Weights of a small GPT-style language model, trained from scratch on English Wikipedia: width 96, a variant of SOAP for these matrices.
Each number is 128 + 24 x the weight over its row's rms, rounded and kept within 0 to 255. Layers, rows and columns count from 0. Numbers have three digits each. The size before them is the row's rms in percent of the matrix's.

# up: layer 8 MLP up, 384x96, rms 0.22, rows 261-292, columns 0-95
# down: layer 8 MLP down (transposed), 384x96, rms 0.209, rows 261-292, columns 0-95
up261 105:102132146150126127141133107112136107140113155088097174131143119109132146131132111103110115105130153071162173108158108143114089126151121131141109130158135087151157100100096124186139158161130122145147152074137152120190142111110140099114124154095143126130100111095156141124121149086113095124
down261 103:123177131118122183116076094130079120130113116130129110105136132137155163102110129113148087151129129124094079115076150151118175162147121156150134176106080118142099125138150121120118150115179141144124136125121115118089153089107138136104126118162107106139113183160133123127130111133105134140
up262 109:125098126162122162108091161109130161103083096143132157099129107122108086120169131156140100161157116151165107136117111105101131184110126093118149104089174133102126096135097124181130128092136140115157159114106143107155115131130144159147105101152101097103125114148139133155128153110143114150
down262 103:115136120118127108152156139119151137159118130142098092083091131147106105134119104114138164126128125079142143178184137132148204111110095129125111113059149157129120147173115165159111155132108118152155124169102127121152136127160157112122151129132125154127140132137101132166118140117146089128
up263 093:132139149143111066160152142123159121132112123165157178106167154125119137184114113140157113124159166109112087171150128176097099118132101116122101153111129114089157130169148110144144127135095120118115123165133137124155113133101117088114160135108100161114119102158147139122095132102139093118
down263 095:144104119177157110110128124114139119126152130093082105115122126131103108104107108128179148136151137134118160138129094131112191134075109168113136099118114118128157139120140123098088137112146101128107116099071157144168171147122083139164156157139130115132107094126102117147112178137150119133
up264 103:153088143097128120102116133109145135142104162111153151143130100113094116154130148133151122171152128145131122151182072138141110150123102107175139083148133122110156157151144118145084144128082094110114157157110097131124123173122116134087123140171125131102154144144129137131077122174098121152
down264 086:133108151126106112108131132115109173084087176118148119134132124144171090160138120119161108154154163140167173124119131157112139086148143106128104119117096136133079145140133082109136153156100162120139078146129168108135088118124116113132167116097089093157132109140119126117099139098141142110
up265 104:124086133167109116103156149178141081126140101084123126086147113110155110133103121131126099162161086149113170125136157128147083079145113168110145114137124163124111116122108095133142136154098133093126161122132104119130169139107130155160128101114093111154133127112153152119170144084120107128
down265 104:143153167048129131114115116113124148096118152148123107142105082107135125124132101130142080151172123171111089135133168118094115162101129100150123104130141120098145083118118125121152102132149121112114078114135130126112140131082118102163129186117119137124130166114118149125122115141107104178
up266 093:085168149140129165120127102091148103141158148125129124127147104120091085105125183137153099096128093165177179135165115116110106139147131101129113077117108107133092139158148117113170080157141132121089134111142107141118139144126109126100149142137159139095148098122117122114142134110153094142
down266 091:121084092121126131134130155169147114208116152133132124121134124162150111128146198121068135102147121126144138090111112138140166113128111136159103142116147129133162101120181107140101135112152123134135114111126109133091114136090108095162147135115112107169144151103141148139132126151071146119
up267 108:098096124151078075136125131091148137105114148139109111137121127126136144148134153153117109139087137116114109120166112082091127095137145151176131120138147113123122106144086107126102112132091156067132129095119143138096123115122139099165118131108121118213116090161141161141121163128115119126
down267 100:129148143139098161114152170162141154136120114108145168173172097111111116173124135140106128109130162149181129120086098189109109106112145146117102112126135139103147100123075145104154120113110123141119125143086148144102123130110101163153180109165143121099125105125155131122132109155153153130
up268 097:148156158151102142119083170088128124154124101112129136122106128140161123136086093122157116159164116132167118118132106150154153105161113176102119121117121152154114102134099128130130125100130133131130096107149076152117130149083173149122135117107108123087127148119087131113091163109088075105
down268 098:149110150127152101164124144117119089177161117152134133080096152140097172123141108146129127127122137154102056120110133156143136146128146140116110152105130175123132107117181148114120135091156091150133165132102119108113136096127116130134100111150134105120135112182134144098127102137092120189
up269 102:123128128100102151130134128117131131145122141207144116140142102148134118154145126105164126085118107121143137110141141177113111170115135149142132141129110122166099131151079146125118183098121082133150137143106141154153105155095091117110127122133110119084126076135104135187104136144110073120
down269 095:142140147136124140160066146089128113134112136113148160128152106160147107122139158147117108163131123115180121133147125140100114092114127145155113158121157108149167108109151107136167091104130177165082159128131116158132154138116126105116145140145184135133065123148173140143149114128132161102
up270 105:161136112120131123120110118105135120159139142162117174133139114112133160123105156112131086158104138105078161164097089133114145108144166117131140098128130176115103109113178124100152138093167103123137139136142136090150118112114110148130100164126112139146096134125205123147129133072116096151
down270 107:111107145162074154158153106099178127162157101129119114139123149142098148128138105134119105137134106176116147085120155124142125134085140132138156138117120118139138126120109111107113106143104056110126126152103151112144110080155154118132135106113143102115143129166124127135084147205158156119
up271 105:114142133131145106132175138112172118129127130098116188131114115123115083084167131107130130075084124135115129069112113109135122137130132147163091108121114085141168125118093126134116137092138138099118153137097128130110170162149125127155142099130162151137132129136078123109114061131127159138
down271 091:188067098096100073137120113110148115187114134166151125093111118133121119141129089112119098127156120116148110135097141144128110145147148156162125096153102119146156115119132170074105097104133119115115137090115144149134162138125111109164126125110123143146073140153151104146130135159119136143
up272 096:124110143085132112161130151124142131103077105109130118138163130121165137138122108130167098112167129101106146143177149115139158130165123121146192122124147116119093112087139132141109139135183093125143083130120085148166130121128129114095084131172114143137139129152121142082164168137133126159
down272 092:127112099126125102122123132084154143135093170162108106149137099156141150150145160141055119128123128127125153098062102164117162118147111152119135146100080094106178141147143134138130134141074115152116132149153153129128149113144141106167162140125146112125106141124139101127131172102089132120
up273 102:159155107147118125096126134106164107142111125111088157099138118118123138105106132133154157167118115105085136103115121126153144121105125167152112117184123151122131139162147065137078127174100128119103169133113099163114111114092140101156120167139123097132116109127138160140109110129183087146
down273 079:133133094113146098130118140128172170173103113136120138116140194143152120135073126127103110152153128137086153163126109166123140124164157115117099113105119087155110100157098145150172151158148145128134160145152133117117140099146119143141142126120156135117114127099133116049123113150163127150
up274 112:116170122109120160152163111092114100141167170090117107149118120135200109103126117152157097143118118132148129111125133145135173159088146125125104091095118160129096128124083143098139133128122114159146142094113129132166086113109139070155118111102160153125110122117137160130123098109109141151
down274 107:121143123115162181090097121092093117109132158187101076124157122115086128137164150135135121115141119105120113092073127108103150107176140116130163128118167144143147178111158150092129113152093124083127121131109139129153118137136117093141151137144141107118153127099146145113141117081138123133
up275 087:123159154155126102117120159103130134074109141128067169076206135115141096133110118127093131108117123072151113124114095162150157143139126146113133139107159130117117171118164144145091134143132123129117122145110108115120104115129123109143133123114188138100128123143131154188153131124108125141
down275 084:105151093115135161108096107147083086145129153127143105155128137152111170102125132130049158166166161124126109149083187142123135091130127152140137158065133152157151126110113118124142098133150124120116127148095154160147126155121103148114109139128138134151138138098102126114108138126143157110
up276 098:114121194140079100131141136114120113163104117116136162108161137125125120119162147148103068162105134150138138143112099153139126126131147155154145133163082101109146156142133111133139158128111091098127147126086123140152115131139127111120108117151156093134138103129136133108073123193104081165
down276 100:087088138100135128154131134151122156095139139147096121137126140095093154162125092156095147086139162104111141123153167112159153131117105091114147095102126141076125106115125114144151091127130114094094136083154142140113101113109111099127164170121166137121174158158142127166107148145145132136
up277 096:132142119129133151136145101151078181126146120149125133135129159104098140122129176106148109131120155174119160168170128154151102124112179153114136148151155138111136139090157134120106147121143118144101119121105115096112152135177127130092139077078111132114146160102150118109103130111158173170
down277 106:126145114119141089103143119151106142166126102127138136138129102140144140165142157168105159103149134118188125115107154112144164096117114100166164157123106141123124130141164161099093108131147103089158144126091149163164145094155128155135136096119089129136111067141083153156134142151127116118
up278 086:098132124136107152120110152153079113180148133188067149153149134120144114192116113119141114147092122108105114148145123104159140120118143140117126123117116103102147127131130132121088121127071113174164157101146118092124117091136095141110123157164134152111116167107100129107134146143123170125
down278 091:123088150110118087108139112135174143096114103119140116118128163107133099091196118134160114109144104131119109119123134139135071128100137151142142115169108160133121122097136099117107099145126083151122141155159116130164136138118145123116098131132150062123150082172168133150144110114105133089
up279 102:106103108103108088123176129104045119152145154121137127113147119128138139166142134123169078112133106146112106086151110158128101114126160124142141109135082110087127156110142131095093152098147130127116122143138131140140128146117116106117141168133129141153078114126123141188157119138157089104
down279 099:134126156157155194129126130153147120099115092149099101106111123121122122103108097122094167112166140077105119126132141107127167124142077157126155140107164136149134126162103122114111141127121137112151121098142124136112145117102124089139086139135135110079141184075125138122119125091090119174
up280 096:146107120103167131081104156142127094134158082150129123080116147117165145139084151147079118139147126118120141140176133127140118141149104105153159140163122149132127103130113108102145144160125116105094086176148155104152138098112154147163116092101134141168109118107134158135119160125083124155
down280 096:112164088134106115143165096088140139129131099113140146145103178168132141115140153127139103101154147123137112094139140104131137155132119166128129173086110121135118115162127130150147080162112080110113142104096079141108126108087131098122118130126176141148140160149110088105114101137126086090
up281 087:134142117137152107166076119162122141157125125103110123147145139147167139137161075135125043089145129118099112148140102105136121085124105122136091129135139121122149146165156151136108123123131102107128142126137136149142151128144095158144099114192093140111156140133134153122081107157111140171
down281 073:114141101157128141136152143099126193138113149087155137150088107104113081158069133131110127136128110121158166141133163146120149131116127092113137129130122133119153142125152148080139162117136139104156126085122150110162088084148146085119117157146124103123134124136079093108113185135130118141
up282 084:101126121112147087133146134131138124096140132137144101164139170108149165124106130105132106138101094119165141113195135106125149144111111119116138111141107132076118105120073130102115182137133125173175092158126162110140134155125135175101179142126132118101124119135119136165081132148147113152
down282 082:119127135110116139140111168158114086164102160102133102087134156119157144122159119137114143161121164127115218142111100125142115089134129140155122143085110164143117139124124093142113122101139085148100174102137096129153160117102106105144148143155155131171133129160134136147140125120129172111
up283 099:107094149188121127132089111156148133154087161151137130113172116150142144126105161139158113130132093141138117109140133110091121158124094108117180122123128109076138123122111128104081137120130110113100107098121150123109112125134142176128127116122159108109118119168121114143118094115116092213
down283 114:131083111169168117200127133150117114123094063178130149102116119127105136112112152129125155124140136082115126113121148167130118125129139162077104086134126158135144133105145171124112124127109139161152123107130157159159153089139153099130128150128103130105165095105150160144124104129105113135
up284 104:159093145146129098135123159085104106141158170104116148139124128132145109146126141078120114142040101104138154144131172129128141122122106157141116121157076136171119116153136123128124105127122113144127105133148125176114155149146112082162136123123124121119119106129102107113096075077135134161
down284 105:180115132153160116112122125123170115161166114141131092111094136116105109131154107144110131145100099122095136165102126119120115118126094158113149135164120105116100121079136121082148095123159150138128192179133170177106118118112124149111154150144106108098117114101089155148120124141109144152
up285 077:151122112150139110119127117157137133133083060108136128111114115096135153127138132120128157115118110133139117088128135151104162175126182083164108147197123157123152147139115160114114121179157148085104152137154158103139152162108136130124136146131119098115129151145143149151097124122183146143
down285 086:164095159121137111129132129087148090133142156145129133120136119132149140104111152123173054141142143114115131141122132149140101156139149150117142074152105113123081106119100120150126142097092141161123113193124104151114161115139138173149175110148163163127111135112148159107159107145111129155
up286 110:106153158099149173149101143120144093117154125150125098145129125126158164109122154097128104125122128133082113105143151112157118138166139119163121126109115116117133092212158137152112150144142129113103138162151103090137096117102131119122132114085104104114150181104131101102135097144171144162
down286 104:155154138136110155138142145135139159122185155123136141151137145091147099122131151163118134107129168134130115081113118131136142075100131160132137134106111148149122126121114155087179131118089146052113143138148126126121106132103106081159166121141073107156124126129133132115125120123114086074
up287 081:133114170142139106171147140135086153139127102119116122109155098118160140099133140148103129152136148135118092156099127110127136157169105130081134107156136137151159109161138159123167114107113132105155126131127096137150137130120119127117148126100141144108111135135151119162155067144186137037
down287 072:120105108137133106090140109157105179146054115065145115136131110113105144152126143071122119117133097113114166108102138105128154114109128081146095148105107135116170096143128123105108126122133136125125071113157147114171124094118120094149138152095128099120127125111104093117131163106134119131
up288 089:111080106132150173119107096135117153139120161123107128145142093156153164119124138149133122095148154105169152095158142116096107112133128130182094113125101137128142154116101110106109129118151123113119134180096140109124104115137111103090151094135092151123107082124199104133114118117111117081
down288 073:118133114111113080155153073119105071120142139148108127153126140112093143095146099101114143150099108091114123137118100141159142117073150154097151164159139142095143190119156108137110090109148128148118130148135145105113151154125135142122128124120166109125151100128123127172071141143091122128
up289 109:116080146137132118117117075169139139119158155097121151122134129100134131180093124113170167118135118096104158138114096136119124096135107124132111134114101181148141112110112116103144129122172112114114102185136129134162121165127136198144130112106137170141085095137108143141144125163150128105
down289 113:135129108123136134169152098147147145096145118148097108103093137137112139054138127131120113137159125099119117137144146131132109116090108129118118160130141134143161114147141106121091127113134134095141098102142157108118124116159204063121089185110128110110158148140158117115131100177108152143
up290 092:107127176087082143191124136130095104124131141119130124158119135124179141145142115095123129123113111143130156163149107142097158164151112105168096112112152099108128155116102136122135162168096156090142167131169091114109114128107126131122123138136089137097145135176085120155136105157115130108
down290 093:127132138165127086132120124133146102162111184141121112120113115160121116111147146112100139125097126141151101166114162154149135088163125085155174113081097134205124077099116107122114141139173159111102128110116134100097129110134127144112182136150110113106109128128110146120136139095122127110
up291 095:136171149117095111120111117100127127144087107101137132135146105135133143151117096156141156126183156132115128126083135140122136139171155146136103149107146115126126116153128091128096118139154177139207138155129097133125109129141122096116099145119142108146101172110135096104147124159048137126
down291 099:109125107122166142146138110117125126142121150127115161142107153131119125157161142196120095112159157138145113116184158130102131099120069172114126194122131143139148164146129100152136155138113122174100148161147080124105129110139123148131128162092104116141147144141138085106162099121117126113
up292 095:140121113123145138115065129135148164146113109113145132131148123105160116139106158113156124110119117152061157094072128169109149105173108120106149079108106112124160095131141116100116125141130117103151123129147148183170116131124083138109161145074138172103121147133145127130132145134110131149
down292 098:085132131123144091149130141156121121136112115159123067143120180143128119086169143161131101102114099150154113124162136121163117100118109140143149134111112105123155151091111138150147144124072135117185059107096154122112142121092157155148115147140136139129107105147134131146089159118121154125